Weights of a small transformer language model: biases.
Each number is 128 + 24 x the weight over its row's rms, rounded and kept within 0 to 255. Layers, rows and columns count from 0. The size above them is the row's rms in percent of the matrix's.

# layer 8 MLP up, 640x160, rms 0.211, rows 148-229, columns 120-159
size [107 108  92  85  96  96  92  92 101 103  99 114 106  98 104  99 105  92  84 106 103  83  91 100  95 114  98  96  96  90  96 104  96 106 117  93 113  98  97 102  96 117 104  85 103  91  99 100 104  84 100 105  99  94 104 103  87  99  90 110  96  90 100 101 101  96 105  93 101 104  95  95  95  94 104 100  93  83 112  90  99 103]
[[153 129 152 136 151 136 139 143 118  73  95 141 110 145 121 103 141 125 118 126  98 122 129 142 124 114 141 131 176 125 160 168 142 115 194 133 168  96 142 144]
 [162 104  90 176  98 140 122 123 138 142 149 133 151 122 121  75 127  75 145 156 141 104 151 186 141 130 133 138 143 142 129 100 120 129  97 113 131 161 121 155]
 [156 159  97 111 180 121 163 131 128 151 129 102 146 155 125 107 130 154 160 104 139 145  95 135 112 121 121  99  80 126 156 134 138 125 104 133 135  93 144 107]
 [159 142 182  72 105  93 161 102 146 126 136 137 102 170 145 139 125  96 157 131 147 149 130 119 121 126 114 129  81 106 135 138 184 160 100 144 115  78  95 110]
 [161 124  80 114 132 121 115 128 113 116 126 150 103 170 111 101 150 110 159 122 127 134 105  91 188 141  96 159  98 155 123 122 103 160 135  90 115 102  72  98]
 [161 133 128 160 132 113 143 172 140 136 149 175 129  75 118 137  97 101 158 120 124 137 146 155 182 133 159 113 147 137 168 148 107 137 111  96 129 178 125 150]
 [128  99 143 129 144 134 128 132 135 124 162 109 152 167 147 120 118  67 123 125 120 131 130 114 106 142  96 120 136  93 112 153  97 143 134 158 106 139  86 151]
 [130  88 101 115  95 167 102 137 158 139 139 117 149 158 140 102 160 111 118 138 131 150 145 129 137 159 130 103 133 122 143 127 139 117 130 136 164 133 113 105]
 [137 125 102 110 148 181 128 101  92 135 128 112  81 138 137 108  93 140 119 146 135 119 145 110 120 148 131 131 148 140 135 158 150 101 142 169 133 109 169  93]
 [120 145 148 104  96 165  89 136 118 110 149 152 149 119 187 131 135 147 160 132 136 160 129 148 103  98  76 165 115 124 143 178 115 145 140 114 125 110 144 156]
 [121 132 140 141 135 121  93 128 165 162 133  92 116 112 168 137 149 117 142 136  77 137 145 176 113 116 178 152  87 142 163 164 143 134  97 126 125 119 113 142]
 [150 124 157 154 104 121 129 119 132 154 139 132  93 132 145 110 137 114 109 113 143 121 141 140 162 157  85  95  91 104 164 193 135 149 122 174 119  90 132 111]
 [ 88 156 163 167 151 124 155 153 187 127  91  88  94 146  65 127  86 113 134 113 130 135 121 136 165 115 112  95 130 136 120 103 114 138 164 131  92 184 140 126]
 [156 130 124 141 157 129 129 104 142 117 134  75 117 136  94 104  89 151 107  76 115 136 106 110 120 115 127 177 123 136 121 115  99 122  74  96 121 137 103 149]
 [157 172 112 186 168 171 140 156 164 123 123 120 139 104 161 119 101 127 119 104 141 151 106 104 170 127 135 132 159 127 151 126 147 141 119 134 124 101 153 149]
 [115 156 116 134 127 108 130 130 117 144 110  53  83 100 105 137 129 136 108 167  94 106 149 141 136 119 113 154 121 125 208 110 141 147 131 130 158 108 113 107]
 [148 136 155 116 127 166  95 146 137 163 143  89 124 148 120 114 100 104 122  85 152 128  80 153 130 156 160 130 153 120 182 132 139 111 132 112 116 122 120 139]
 [140 120 175 124 176 143 106 159 110 167 143 129 120 103 152 130 137 126 107 112 129 140  89 144 161  93 144 122 114 134 175 167  96 144 142 113  98 108 126 151]
 [128 156 140  99  83 109 128 129 125  94 154 144  94 135 166 169 125  89  76 109 113 120 128  87 124 107 137 151  90 159 139  98 107 145 139 155 105 117  94 142]
 [147 138  87 133 151 135 115 106 149 129 140 103 120 106 124 136 151 151 141 109 134 161 145 156 106  94 128 155 126 114 124  91 147 162 172 118 114 123  81 149]
 [110 128 144 119 142 130 163 142  90 135  58 142 132 112 140 118 128 108 120 131 141  89  98 199 152 151 144 151 121 126 119 140 130 107 129 131 110 134 103 119]
 [121 165 130  98 144 169 129 135 144 156 134 160 111 137 129 122 153 141 143 119 139 153 147 141 160 144 142 118  89 122 142 100 120 129 130 158 108  84 116 109]
 [105 143 152 118 121 112 191 167 144 112 150 112 177 138 115 132  94 127 135  96 121  97 117 162 122 126 152 142 179 109 144 137 122 119 162 102 134 123 140 149]
 [130 132 149  84 142 126 177 161 120 162  73 142 119 146 110 122 133 112 127 116 110 124 103 121 137 153 134 140  96 173 132 129 138  87  94 140 117  94  79 123]
 [121 119 145 182 160 148 139  91 140 140 135 124 138 119 137 128 111 118 169  99 121  84 114 123 161 103 159 106  94 159 128  86 107 128 171 122 157 136 109 110]
 [123  91 164 114 175 145 145  90 172  79 140 154 138 160 141  86 122 146 115 119 106 143 111 138 137 101 136 125 113 117 126 110 153 137 156 135 177 129 143 115]
 [127  69 126 139 157 121 122 124 102  95 141 154 117 122  93 104 165 109 180  98 142 115 111 129 151 125 103 135 121 114 133 103 114 122 155 139  78 131  82 148]
 [122 209 112 129 104 114 107 113 136 117 125 121 142 152 106 117 103 120 116 147 126 106 126 116 141 182 149 124 116 128 172 176 140 104 152 112 137 138 126 122]
 [124 114 135 124 110 129 126 133 117 120 128 112 132 131 161 119 114 142 166 144 127 150 128 115 145 157 130 123 145 105 107 150 134 110 121 115 138 125  94 100]
 [161 127 151  97 150 136 154 127 113 137 121 138 114 142 118 134 103 104 134 122  89  91 168 119 153 131 137 172 116 135 129 161 165  93 107 130 130  82 130 129]
 [104 133 116 159 160 149 139 120 140 124 152  97 104 101  98 141 155 168 160 126 180 153  96 112 108 157 116 125 111 143 135 123 107 121 134 136 140 139  98 157]
 [116  84 134 134 172 127 130 114 116 118  99 123 108 178 102 119 151 116 135 118 158 149 179  93 127  99 127  80 135 114 134 124 126 110  90 146 143 136  80  85]
 [147 138 179 164 124 145 162 147 144  95 110 101 123 120 115 161 114 147 146 140  87 130 104 156 142 146  97 116 123 146 173  77 132 129 135 142 177 128 118 126]
 [118 115 129 202 131 121 169 122 138 138 134 111  99  91 112  99 114 110 150 120 128 120 105  94 152 178 115 139 137 158  98 121 136 156 150 162 100  98  94 142]
 [122 133 102  99 154 119  98  96 137 137 110 160 156 131  88 112 134 123 109 109 147 135  78 153 145  86 103 108  86 104 147  95  79 146 178 143 157 124 131 126]
 [144  88 126 119 122 125  91 162 162 111 147  86 153  74 126 130 130 121 118 123 144 119 165  82 143 144 103 110 123 100 103 158 119 132 115  95 151 131 121 171]
 [133 137 142 173 133 110 152 103 149 146 153 140  88 120 158  86 124 101 155 109 126 105 128 167 166 115 136  81  90 134  79  90 114  82 116 107 126 109 108 117]
 [166 164 148 102 132 140 148 143 138 160 161 111  89 158 101 122 134 125 145 142 122 160 103 122 172 142 135 125 106 141 145 115  85 112 113 138 131 145 113 143]
 [104  79 149 180 142 110 140 102 160 115 130 117 111 157 173 134 134 119 135  83 142 105 184 125 141 146 121 107 175 135 128  95 119 111 151 130 136 121 149 132]
 [156 127 125 153 103 124 140 153 122  97 131 132  90  97 153 159 149 105 127  97 118 120 166 107 127 136  96 101 147 133 123 114 106  78 115 116 137  57 142 148]
 [104 142 121 161 165 146 103 103 113 122 149 108 125 174 136 174  82  88 116 136 149 146 120 158 130 106 132 112 141 185 145 130 109 111 121 106 173  84 136  74]
 [129 141 144 107 106 134 159 145 157 138 120 136 112 100 135 140 104 100 188 120 123 122 149 118 111 131  91 133 107 106 138 141 116 144 126 188 112 167 133 151]
 [152 163 112 138 101 134 161 136 177 130 111 158 112 119 152 146 129 162 125 112 129  98 155 138 146 167 169 144 129 140 104  95 118 150 125 164 153 112 125 133]
 [110 121 119 153 131  96 140 101 105 142 120 124 104 106 108  89 102 134  94 138  92 111 164 148  84 133 129 155 118 133 135 152  95 114 169 142 110 146 139 101]
 [107 124 127 143  83  89 167 155 183 114 149 141 125 148 122  83 104 119 131 156 157  86 144 108 154 112 136 113 160 146 129 100 137 205  86 126 121 115 143 129]
 [139 116  94 164 111 164 133  97 181 133 135 114 111  93 101 147 149 118  79 114 149 147 147 144 122 107 121 138 102 161 125 101 132 142 104  95 126 124 124 123]
 [120 113 131 173 144 139 121 150 171 102 127 121 115 181 152 109 116 117 112 126 166 150 141 148  89 106  40 120  91 120 188 137 123 143 147 111 126 117  95 107]
 [122 107 143 103 105 141  76 140 139 139 109 129 110 128 134 137 146 151 133  90 157 148 100 136 148 154 114 130 148 165 154 158 112 130 101  92 119 133 125 123]
 [129 123 158 151 138 116 136 140 115 131 111 122 132 118 131 132 112 130 130 114 119  86 128 133 163 113 132 124 109 150 120 119 123 132 159 100 147 150 158 101]
 [110 172 107  99 148  99 111 159 136 145 143 120 102 103 108 130  99 115  97 161  80 134 105 113  87 137 143 110 132 134 130 148 125 112 178  94 148 145 143 136]
 [148 129 164  82 130 111 120 129 174 100 111 118 128 154 119 100 162 107  95 118 160 139 125 100 115 107 104 114 103 117 125 132 107 146 103 130 133 103 107 115]
 [119 107 101 106 130 114 119 116 115 136 129 115 169 169 110 129 123 152 161 108 204 141 149  75 138 114 144 125 121  97 133  95 110 100  93 135 118 133 116 130]
 [130 121 133 162 103 134 162 151 131 136 167 123 134 137 109 116 135 153 127 162 140 126 127 121 169  69  80 128  96 127 144 134 108 120 115 107 119 160 124  99]
 [100 142 125 137 160 163 142 117 127 120 134 129 123 122 132 131 155 106 127 102 123 124  99 115 140 108 118 148 159 162 135 130 147 165 116 116 152 128 136 136]
 [123 138 118 121 103 132 111 147 141  79 137 112 142 142  95 101 107 148 171 181  76 171 129 119 157 148 106 117 113 141  88 133  94 114 139 112 114 113 105  93]
 [124 117 142 108 119 170 124 128 108 126 136  92 157 108 127 119  96 140 144 134  94 164 119 109 154 108 121 117 132 119 173 147 132 148 173  95 145 115 106  94]
 [152 125 166 116 132 109  98 130  98 105 139 135 168 163  98 108 107  88 118 108 126 151 125 105 110 116 135 117 167 133 195 119 162 103  66 101 157 106 119 108]
 [140 124 117 125 131 107 127 134 177  93 126 120 114 159 136 111 131 120 113 102 101 148  73 129 104  92 165 142  93 100  95 106 135 112  99 113 152  81 169 143]
 [ 75 131 173 111 133 125 143  93 140 122 163 133 133 137 130 140 172 165 147 149 149 157 210 101 135 101 129 113  90 108 163  92 124 125 105 100 100 120 149 106]
 [106 148 113 121 140 145 129 117  87 145  93 123 108 114 151 152  86  95 111 132 139 143 147 113 154 139 139  86 134 139 156 153 103  91 133 144 125 118 111 143]
 [105 135 112  87 130 141 141 124 145 177 195 161 123 138 139 121 126 114 122 119 122 121 140  91 124 177 192 107 141 118 131 172 139 125 116 105  96 144 133  63]
 [142 126  91 152 145 172 111 139 164 106 128 136 140 136 126 109 145 107 129 130 102 106 168 102 106 149  82 127 131 121 160 115 133 128  98 143 106 165 105 146]
 [ 92 143 131 129 155 107 210 148 141 135 119  86 131 160 116 141 139  76 165  85 117  98 119  99 115 194 137 147 132 118 100 131 102 152 106  84 121 142 110 147]
 [133 174 127 125 144 131 112 141  97 136 104 115 128 112 116 124 131 126 156 136 164  99 140 150  73  91 128  83 140 123 152 147  55 113 191  99 108 140 119 153]
 [173 141  83 105 117 176 120 189 131 113 157 144 146  95 160 121 109  99 140  88 121  95 165 158  79 121 129 134 113 150 106 141 107 116  78  82 139 118 135 155]
 [150 108 141 128 134 164 142 134 101 137  93  79  90 193 133 125 143  88 144 103 121 111 133 125 157  85  92 134 141 101 137 139 152  94 126 167 143  99 143 111]
 [119 124  86 120  91 146 136 152 154 116 135 141 158 126 133  95 139 141 122  81 135 179 173 148 121  88 173 115  74 120 101 137 128  97 139 137 109 125 136 190]
 [133 124 136  93 129 133 155 147 128 117 144 150 125 152 133 115 153 111 166 141  96 159 100 142 113  55  85 108 116 149  81 121 115 147 125 155 116 165 101  89]
 [143 144 128 115 154 113 138 123 132 155 127 123  73 155 134 113 115 120 142 108 129  92 138 162 144 124 162 136 131 166 167  75  96 140 106 132 137 135 174 116]
 [121 155 116 118 139 150  80 173 109 144 145  92 155 141 128 110 119 133 131 143 111 126 106 152 115 119  97  91 102 133 150 176 145 136 134 142 158 158 122 123]
 [148 101 147 114 104 120 114 134 172  94 148 125 134 127 131 125 139 119 123 110 141 101 170 153  84  95 134 134 111 102 123  91  92 127 113 163 116 108  93 123]
 [153 111 134 113 111 135 171 123 120 151 118 110 119 106 150 110 149 114 126 143 148  97 127 121 137 118 154 120  96  99 127 130 165 108  78  98 119 130 168 160]
 [126 115 155 118  98  92 156 161 116 150 156 130 151 112 175 148 112 113 172 144 121 125 118 135 131 149 101 145 117 108 167 152 162  95 116 104 149 122 103 101]
 [159 142  84 121 118 115 135 108 127 118 165 103 178 144 109  95 119 143  97 100 138 160 141 131 119 137 125 155 103 146 142 185 121 130 139 111 147  99 160 112]
 [153 130 106  97  86 130 127 113 149 114  96 100 108 144 143 119  88  78 129 144  96 136 121 110 116 165  51 175 178 157 136 145  99 176 103 136 154 115  87 126]
 [128 147 119  81 117 117 168 140 187 149 138 133 184 188 107 116 133 105 134 135 135 148  96 132 138 138 134 111 124 143  74 121 149 114  88 143 108 103 126 113]
 [126 155 193  76 135 122  82 131 117 135  84 137 144 158  89  86 133 108 150 163 139 125 145 127 127 189 134 103  86  79 149 136 133 152 118 122 151 138 116 160]
 [125 133 148 112 143  85 124 130 120 118 118 122 155 110 122 156 157 150 116 123 128 119 159 109 135 126 116 161 117 119 132 124  64 104 108 164 111 143 100 124]
 [162 189 139 152 140 150 117  97 121 158 148 129 113  97 107 110  73 141 118 120 123 135 150 157 134 108 146 114 111 120 155 146 144 157 127 131  73 131 109 109]
 [138 151 127 100 166 146 127 114 164  86 111 168 159 111 111 139 128 106 179 118 126 110 123 130  84 106 149 106 127  82 147 126 126 151 111 127 114 127 179 151]
 [109 159  97 118 155 152 149 164 168 159 107  98 137 143 199 103 119 137 134 133 148 121 131 109 124 163  97 135 141 157  98 140  99 140  95 131 134 159 115 127]
 [ 96 126 139  81 147 169 136 116 109 130 132  95 143 148 130 113 127 128 142 140 163 166 123 128 105 134 152 146 119 176 133 132 159 133 129 159  92 117 132 141]]
# layer 8 MLP down (transposed), 640x160, rms 0.213, rows 148-228, columns 120-159
size [102 115  94  89 105  90  96  92 112 106  91 106 102 100  99 101  98  91  91 110 116  84  90 103  93 114  98 106  93  90 101 100  98 117 121  92 113  98 104  99  99 116 100  97  93  85 100  94 105  90 100  96  98  87 114 105  93  98  91 110  97  94  98  98  98 107 106  98 105 116  94  93  97  91  95 105  99  88 115  95 102]
[[129 145 150 147 103 129 117 134  89  89 122 133 114 137 141 142 138 109 140  89 113 160 158 142 103 165  97 136 143 125 146 149 131 130 163 145  93 128  76 106]
 [167 129 138 159 132 151 146 142 111 139 140  90 120 131 129 110 121  99 181 124  79  93 124 119  97 151 177 131 143  75 137 137 101 146 131 128 138 145 114 118]
 [ 75 120 159 130 142 123 127 145 145 120 111 103  90 135 123 142 145 118 135 138 175 102 116 140 143 140 151 125 165 125 148 138 189 109 162 128  85 126 134 167]
 [121  91  81 136 139 107 108 130 127 133 123  75 119 103 114  86 127 146  98 125  98 120 119 132 120 139  89 158  94 119 103 137 115 103 175 137 154 130 127 155]
 [104 150 155 132 132 139 139 117 143 125  90 179 131 127 174 147 104  96 136 165 157 122 190 147 128  98 138 153 140 148 146 115 106 128 155 122 135 124 160 158]
 [128 103 128 121 115 130 149  98 149  93 135 122  92  73 106 117 161 129 117 163 132 128  91 135 119 134 144 147 136 127 115 157 124 133 150 138 122 131 124 125]
 [117 124 142 127 113 116 143 120 127 143 169  66 150 128 142 106 113 150 147  83 103 116 104 129 152 186 148 143 103 104 105 136 137 102 113 160 121 144 104 133]
 [104  93 125 132 127 109 132 140 105 141 121 141 127  97 117 136 109 150 137 104  95 126  89 157 144 116  76 125 108  99 116  80 148  91 135 117 112 149 151 160]
 [103 116 107 144 120  85  94 139 123 147 117 119 116 122 157 157 123 113 111 155 198 166 168 109  95 135 152 132 132 128 133  98 142 124 158 141 168  90 104 140]
 [ 92 157 122 121 103 116 177 159 117 102 117 163  95 190 139 151 148 111 107 141 131 146  70 169 128  97 142  98 106 169 122 147 143 127 156 145 144 131 155 164]
 [108 119 122 145 120  86 134 127 118 119  94 157 135 125 129 125  96 103  96 159 144 146 128 161 122 144 106 153 166 182 149 161 138 124 101 155 135 118 129  87]
 [139 126  80  92 127 143 145  66 102 110  65 109 142  76 156 162 144 122  63 165 124 108 119 126 148 112 143 100 151 100 105  92 134  93 121  91 166 132 161 123]
 [120  87  83  74 114  87  72 103 115 141 105 143 135 115  91 172 168 111 155 151 118 120 116 144 121 145 111 167 102 142 122 160 101 137 127 135  64 131 164 141]
 [ 87 112 165 131 149 101 128 118 133 143 127 141 159 133 118 144 127  77 146 145  88 123  73 135  81 128 131 143 153 137 143 143 124  89  78 102 113 129 103 118]
 [138  64 146 123 138 136 116  90  81 152 135 142 119 139 148 181 142 133  89  91 102 168 133 101 111 155 155 125 137 116 153 140 126 119  96 120 166 104  67  99]
 [109 123 154 116 141  98 147 108 143 165 119 168 128  98  86 135 151  99 174 147 130 105  54 126 120 134 140 105 143 148 117 144 122 121 117 139 153 107 109 113]
 [145 126 111 136 153 115 197 141 148 176 126 136 140 141 112 141 112 117 126 100 153 153 132 115 119 104 128 138  91 164 131  94 146 187 145 133 106 131  96  95]
 [119 121  87 116 124 120 104  65 134 158 124  91 164 175 149 147 121 121 108 130 131 129 141 122 119 155 123 138 118 112 113 120 161 127 106 131 143 146 147 165]
 [152  92 125 135 138 133 135  86 166 154 108 166 135 131 168 132 128 158 162 108 131 127 140 142 117 131 114 106 121 133 114 148 135 124 130 125 125 156 149 142]
 [117 147 162 103 136 103 144 115  79 160 170 109 103 121 132 155  92  98 173 129 131 109 103 102 108 123 134 130  81 118 141 112 121 127 153 118  88 118 156 126]
 [117 102 138 131  90 120  78 187 149 126 144 152 114 155 146 118 129 140  87 120  95 151 105  95 101 102 161 109 133 118 174 115 120 139 129 120  81  73 190 135]
 [108 116 142  95 120  98 133 126  87  80 149 127 138 123 146 151  76  76 131 119 102 157 107  91 119 125 128 112 151 125 144 139 183 120 128 156 151 145 117  88]
 [ 88 132  80 136 116  89 108 103 126 125 104 139 113 123 165 136 124 135 123 125 149 103 147 109 126 123  86  80 142 129 138 107 114 116 101 108 106 102 139  81]
 [ 90 143 110 154 105  88 152  98 104 126 115 123  89 151 115 107  83 157 154  89 126 137 116 148 142 158 135 111  80 125 134 158 107 128 116 108 166  93 164 155]
 [123 167 145 118 121 133 159 183 102 128 110 142 154 146 134 128 161 130 138 135 178  97 159 171 137  92 135 109 106  97 115 109  94  82 124 103 106 115 115 148]
 [142 188 139 124  81 104 172 115 200 156 143 155 135 153 102 143 130 123 140  89 165 131 111 175 157 124 156 145 127 128 117 109 104 151 142 103 136 130 122 169]
 [122 132 134 141 121 125 128 111 145 118 115 130 104 148 197 125 109 130 129 102 128 113 126 164 136 169 115 119 134 130 158 125 116 124 120 101 197 128 135 112]
 [ 96  96 114 115 129 164 136 150 133 126 126 126  76 158 196 104 126 119 121 152 127 117  98 119 121  74 144 170 133 134 130 145 125 129 102 127 141 141  79  90]
 [113 127 150 115 133  72 140 100 138 107 122 133 113  94 121 124 144 105 161 110 121  82 154 171 143 134  98 104 136 161 156  93 111 168 173 125 148 123 102 126]
 [ 96 151 124 127 145 149 147 100 151 137 123 112 128 113 134 145 168 152 144 123 123 161 139 129 115 147 148 112 125 115 119  85 108  87 148  78 127 132 134 132]
 [ 92 161 138 162 143 142 127 119 131 165 153 101 157 150 126  91 147 119 118 121  97 131 124 140 126 113 155 152 153 175 100 103 132 158 112 135 137 102 111  92]
 [121 127 143 127 182 118 124 109 123  97 106 121 119 129 104 112 129 103 171 150 168  95 133 113 163 132 130 171 153  97  98 131  96 146 172 149 145 131 111 159]
 [101 131 142 125  73 176 134 137 141 141 102 107 134 100 125 163 130 162 130 138 153 101 115 165 141 135 123 101 150 105 114 126 117 114 121 128 152 137  99 167]
 [139 142 145  88 107 122 134 142 128  63 131 114 183 125 131 137 148 162 120  90 110 153 145 157  69 153 143 109 118 125  96 113 104 120 127 132 172 163 118  90]
 [104 149 101 131 185 107 135 138 116 192 131 129  75 123 106 135 169 187 111 149 149  98 137 174 100 113 102 134 147 140 130 174  79 123 147 129 141 137  98 125]
 [149 110 114  95 116  70 101 142 106 115 148 125 124 118 137  71 147  99 143 152 198 137 153  86 138 113 114 135 131 136 155 117 143 154 129 111 139 115 125 113]
 [145 125 128  94 172 144 145 134 118 181 127 120 131 114  79 120  69 133 132  95 134 148  99 128 118 112 115 128 119 155 119 171 108  77 123 133 117 148 135 104]
 [102 170 151 127 142  94 110 118 157 118 171 125 137 113 113 131 158 153 170 174 160 127 109 118 115  69 137 140 160 133 117 184 168 136 147 107 135 125 115 109]
 [102 138 120  93 110 112 162 144 103 149  76 145 108 116 127 127 128 173 100 172 126 149 107 148 110 112  89  89 173 110 103  99 118 148 154 113 164 168 112 117]
 [139 141 165 137 139 116 116 145 130 139 126 187 126 144 136 184  95 105 101 122 185 134  98 101 165 112 157 147 133 140 138 151 116 100 123 134 168 114 175 128]
 [119 139 123  93 164 146 112 137 136 120 142 119 134 114 111 181 130 119 129  82 138 121 166 118 103 131 118 150 149  84 120 151 112 110 129 131 106 135  99 175]
 [117 141 148 117 158 120 122 106 151 186 105 122 102 101 154 143  87 112 101 144 113 123 107 110 122 112 147 108 154 134 140 145 118 146 153 142 147 166 145 134]
 [107 111 151 124 122 132 136  83 114 140 120 154 106 106 148 145 159 149 126 149 168 113 140 101 146 101 115 116 120 178 107  79 135 121 130 129 131 122 121 152]
 [102 133 131 142 145 137 120  96 135 170  95 143 119 115 121 131 178 114 130 186  99 146 152 129 126  99 126 155 101 113  76 141 131 138 155  64 133 138 117 116]
 [151 105 119 135 141 116 178 135  75 119 106 106 112 195 114 104  81 150 130 131 162 112 112 134 122 136 122 124 127 164 141 112  80 142 142 132 124 108  97 100]
 [ 99 162 125 171 132 136 149 125 145 131 159 111  97 122 165 153 161 139  80 124 137 132  82  88 125 138 141 157 140  64 139 111 137 143 158 121 102 117 152 127]
 [156 171 163 157 120 148 114  92 178  78 174 130 113  83 123 147 118 144 134 115 100 112 123 107 133 174 140 122  60 179 100 147 128 129 153 108 160 129 123 109]
 [ 95 139 165 133 141 125 127  71 132 113 134  90 156 166 123 103 144 133 140 150 109 106 154 174  75 103 180 119 132 112 151 141 140 119 139 191 115 106 105 114]
 [154 129 135 117 151 124 156 105  97 119 152 165 133 119  78  86 128 142 150 155  56 111 132 185 144 137 116 120 119 111 141 113 132 160 125 159 105 180 149 112]
 [112 147 141 143 147 101 138 106 171 193 111 126 143 163  82 131 112 135 170 135 127 162 137 153 152 152 147 145 132 107 118 136 131 136 126 142 106 146 133 107]
 [171 121 122 145 139  84 140 141 137 111  90 105 123 162 167 122 160 149 126 148 145 109 181 128 118 104 130 167 115 151 130 119 127  80 100 175 111  56 102 143]
 [111 142 147 112 108  86 131 154  81 159 102 113 169 105 112 131 127 133 130 105 133 144 103 148 126 101 124 106 124 119 144 128 142  93 164 133 157 172 104 122]
 [139 109 151  68 142 100 113  82 148 109 124 137  80 103 155 177 132 109  99 112 143 151 162 107 162 129 168 141 121 129 153 131 129 134 103 100 108 166  96 114]
 [152 109 142  86 125 123 114 118 109  84  64 134 132 132  96 158 105 141 131 138 132 114 152  77 142 117 154  99 101 126  90 125 152 111 137 135 149 120 119 135]
 [134 109 140 111 138 152  96 109  90 110 190 138 117 142 135  70 144 153 134 138 137 113 119 131 146 168 135 128 164 112 153 118 112 133 207 126 115 153 132 141]
 [120 100 152  91  92 134  99 148 143 133 105 100 113 123 152 141  94 158 138  97 142 147 144 112 115 109 118  96 159 123 145 135 140 132  97 105 138 157 141 151]
 [133 145 195 127 129 126 107 132 154 136 146 161 103  90 131 130 139 131 177 144 144 114 107 127 122 109  90 136 106  98  90  93  70 140 155 102  86 111  92 155]
 [110 112 146 159  95 136 106 113 106 123 145 113 100 110  86 158 130 109 171 112 136 130 116 116 172 132 127 121 152 112 119 180 161 125 121 164 124 142  70 106]
 [ 87 113 124 219 121 164 133 128 133 121 104 102 163 148  90 110 117 113 166 107 121 135  90 159 135 139 157 162 153 133 139 108 112 129 127 104 131 146 106 101]
 [111 119  70 143 105 129 106 114  98 118 106 126  97 166 165 172 133 118 155 154 143 135 107 139 128 124 144 115 136 138 140 129  67 137 100 193 127 120 135 152]
 [174 168 142 131  94 158 137 105 123 132 118 143 121 147 134  71 148  78 178 117 152 136  91 115 134 167 135 138 101 143 135  62 128 110 163 116 182 125 109 129]
 [112  89 129 112 118  99  95 150  77 148 185 156 118 160 152 145  84 105 124 104 161 171 116 139 138 116 125 152 160 122 166  90 105 144 193 127 154 134 155 156]
 [131  97 135 105  65 149  63 109 146  55 130 146 180 139 130 168 130 180 123 101 123 161 110 143 124 120 102 144 130 113 151 160 137 134 123 115 131 117 127 105]
 [ 99  98 113 104 147 116 123 120 142 149 167  94 136 134 163 159 124 113 154 109 128 138 139 138 130 157 121 135 121 143 118  94 160  96 119 144 111 111 116 140]
 [107  98  83 107 123 164 118 140 153 116  92 128 149 135 151  80 113 111 127 107 122 153 122 158  78 143 155  95 107 109 109 104  95 136 150 145 120  72 144 119]
 [120 153 108 132 105 129 121  96 121 120 172 105 154  81 100 118 135  68 133 117 117 122 136 124 117 127 121  93 110 130 115 123 123 119 129 155 125 117  89 107]
 [ 74 105 113  83  79 132 139 170 157  95  87 119 134 133 126 154 136 122 186 167 138 165 166  99  75 138 128 101 141 107 136 139 126 150  81 144 131 146 127 145]
 [130 122 119 145 122 151 117 135 131 117 157 108  78 151  88 132 146 158 113 141 126 118 134  70 141 179 185 141 112 113 145 119 198 170 156  96 132 114 108 132]
 [139  92 142 130 136 177 181 153 103 113 151  80 109  99 150 148 113 108 118 183  79 113  95  92 130 164 134 125 115  94 132 186 181  84 115 154 130 149 133 136]
 [111 127 103 139 118 142 194 119 118 191  96 115 155 106 131 133 159 111 155 139 129 131 108 121 128 116  90 125 129 109 125 103 101 125 114 141 105 118 157 105]
 [106 134 167 124 141 112 176 123  91 111 152 111 164 126 109 110 134 113 164 109 120 146 129 138 115 121 127 149 126 159 129 134 153 126 102 141 147 102 127 104]
 [149 169 146 104 129 103  99 167 141 130 172 138 118 163 109  92 108 196 144 141  58 136 145 173 122 128 119 127 148 108 164 142 136 124 127 171  89 142 100 100]
 [125 127 104 122 134  66 117 113 112 137 144 127  92 133 129 146 161 145 120 101 133  59 133 104 101 117 164 133 101 148 161 105  88 131 139 147 183 121 138 145]
 [135 128 134 119 162 139 130 142 136 147 106 129 121 158 134 125 163 137 148 135 155 115 116 126 165  97 118  96 115 103 121 146 124 109 131 105 133 156 133 143]
 [122 161 161 153 139 151 137 125 121 134 120 139 113 159 137 160 146 123 113 166 116 102 145 125 152 116 130 130 138 140 130 109 112 141 117 103 116 144 156 107]
 [105 144 102 120 151 145 109 168 135 143 144 140 160 118 131 161 145 165 101 145 158 130 146 108 139 132 126 140 132 133  99 157  98  90 172  66 107 142 111 134]
 [148 132 184 117 156 142 146 139 122 132 138  81 108 168 135 134  94 172 140 122 152 142 146 179 149 122 110 116 131 134 140  96 107 156 154 137 118  93 182 120]
 [122 140 121 101 136 152 136 112 135 148 147 124 141 160 104 122 139 113 138 133 155 132 112 149  83 137 142 140 192 118 141 127  94 139 126 145 161 101 154 152]
 [ 91  93  99 102 139 143 138 129 151 111 117 157 120 150 144 150 160 123 104  94  95  78 112 157 110 119 130 183 135 153  96 118 146 109 104 180 105 134 119 117]
 [139  66 123 104 157 109 111 106 166 121  55  93 104 118 144 141 125 126 119 158 117 115 133 118 126 128  88 146 145 120 147 109 130  75 122 158 148 103 112 128]
 [113  83 135 112 105 160 133 105 143 132 114 119 154  66 140 126 153 121 132 158 122 123 111 141 171 169 144 147 134  88 121 144 147 161 160 118  84 109 114 100]]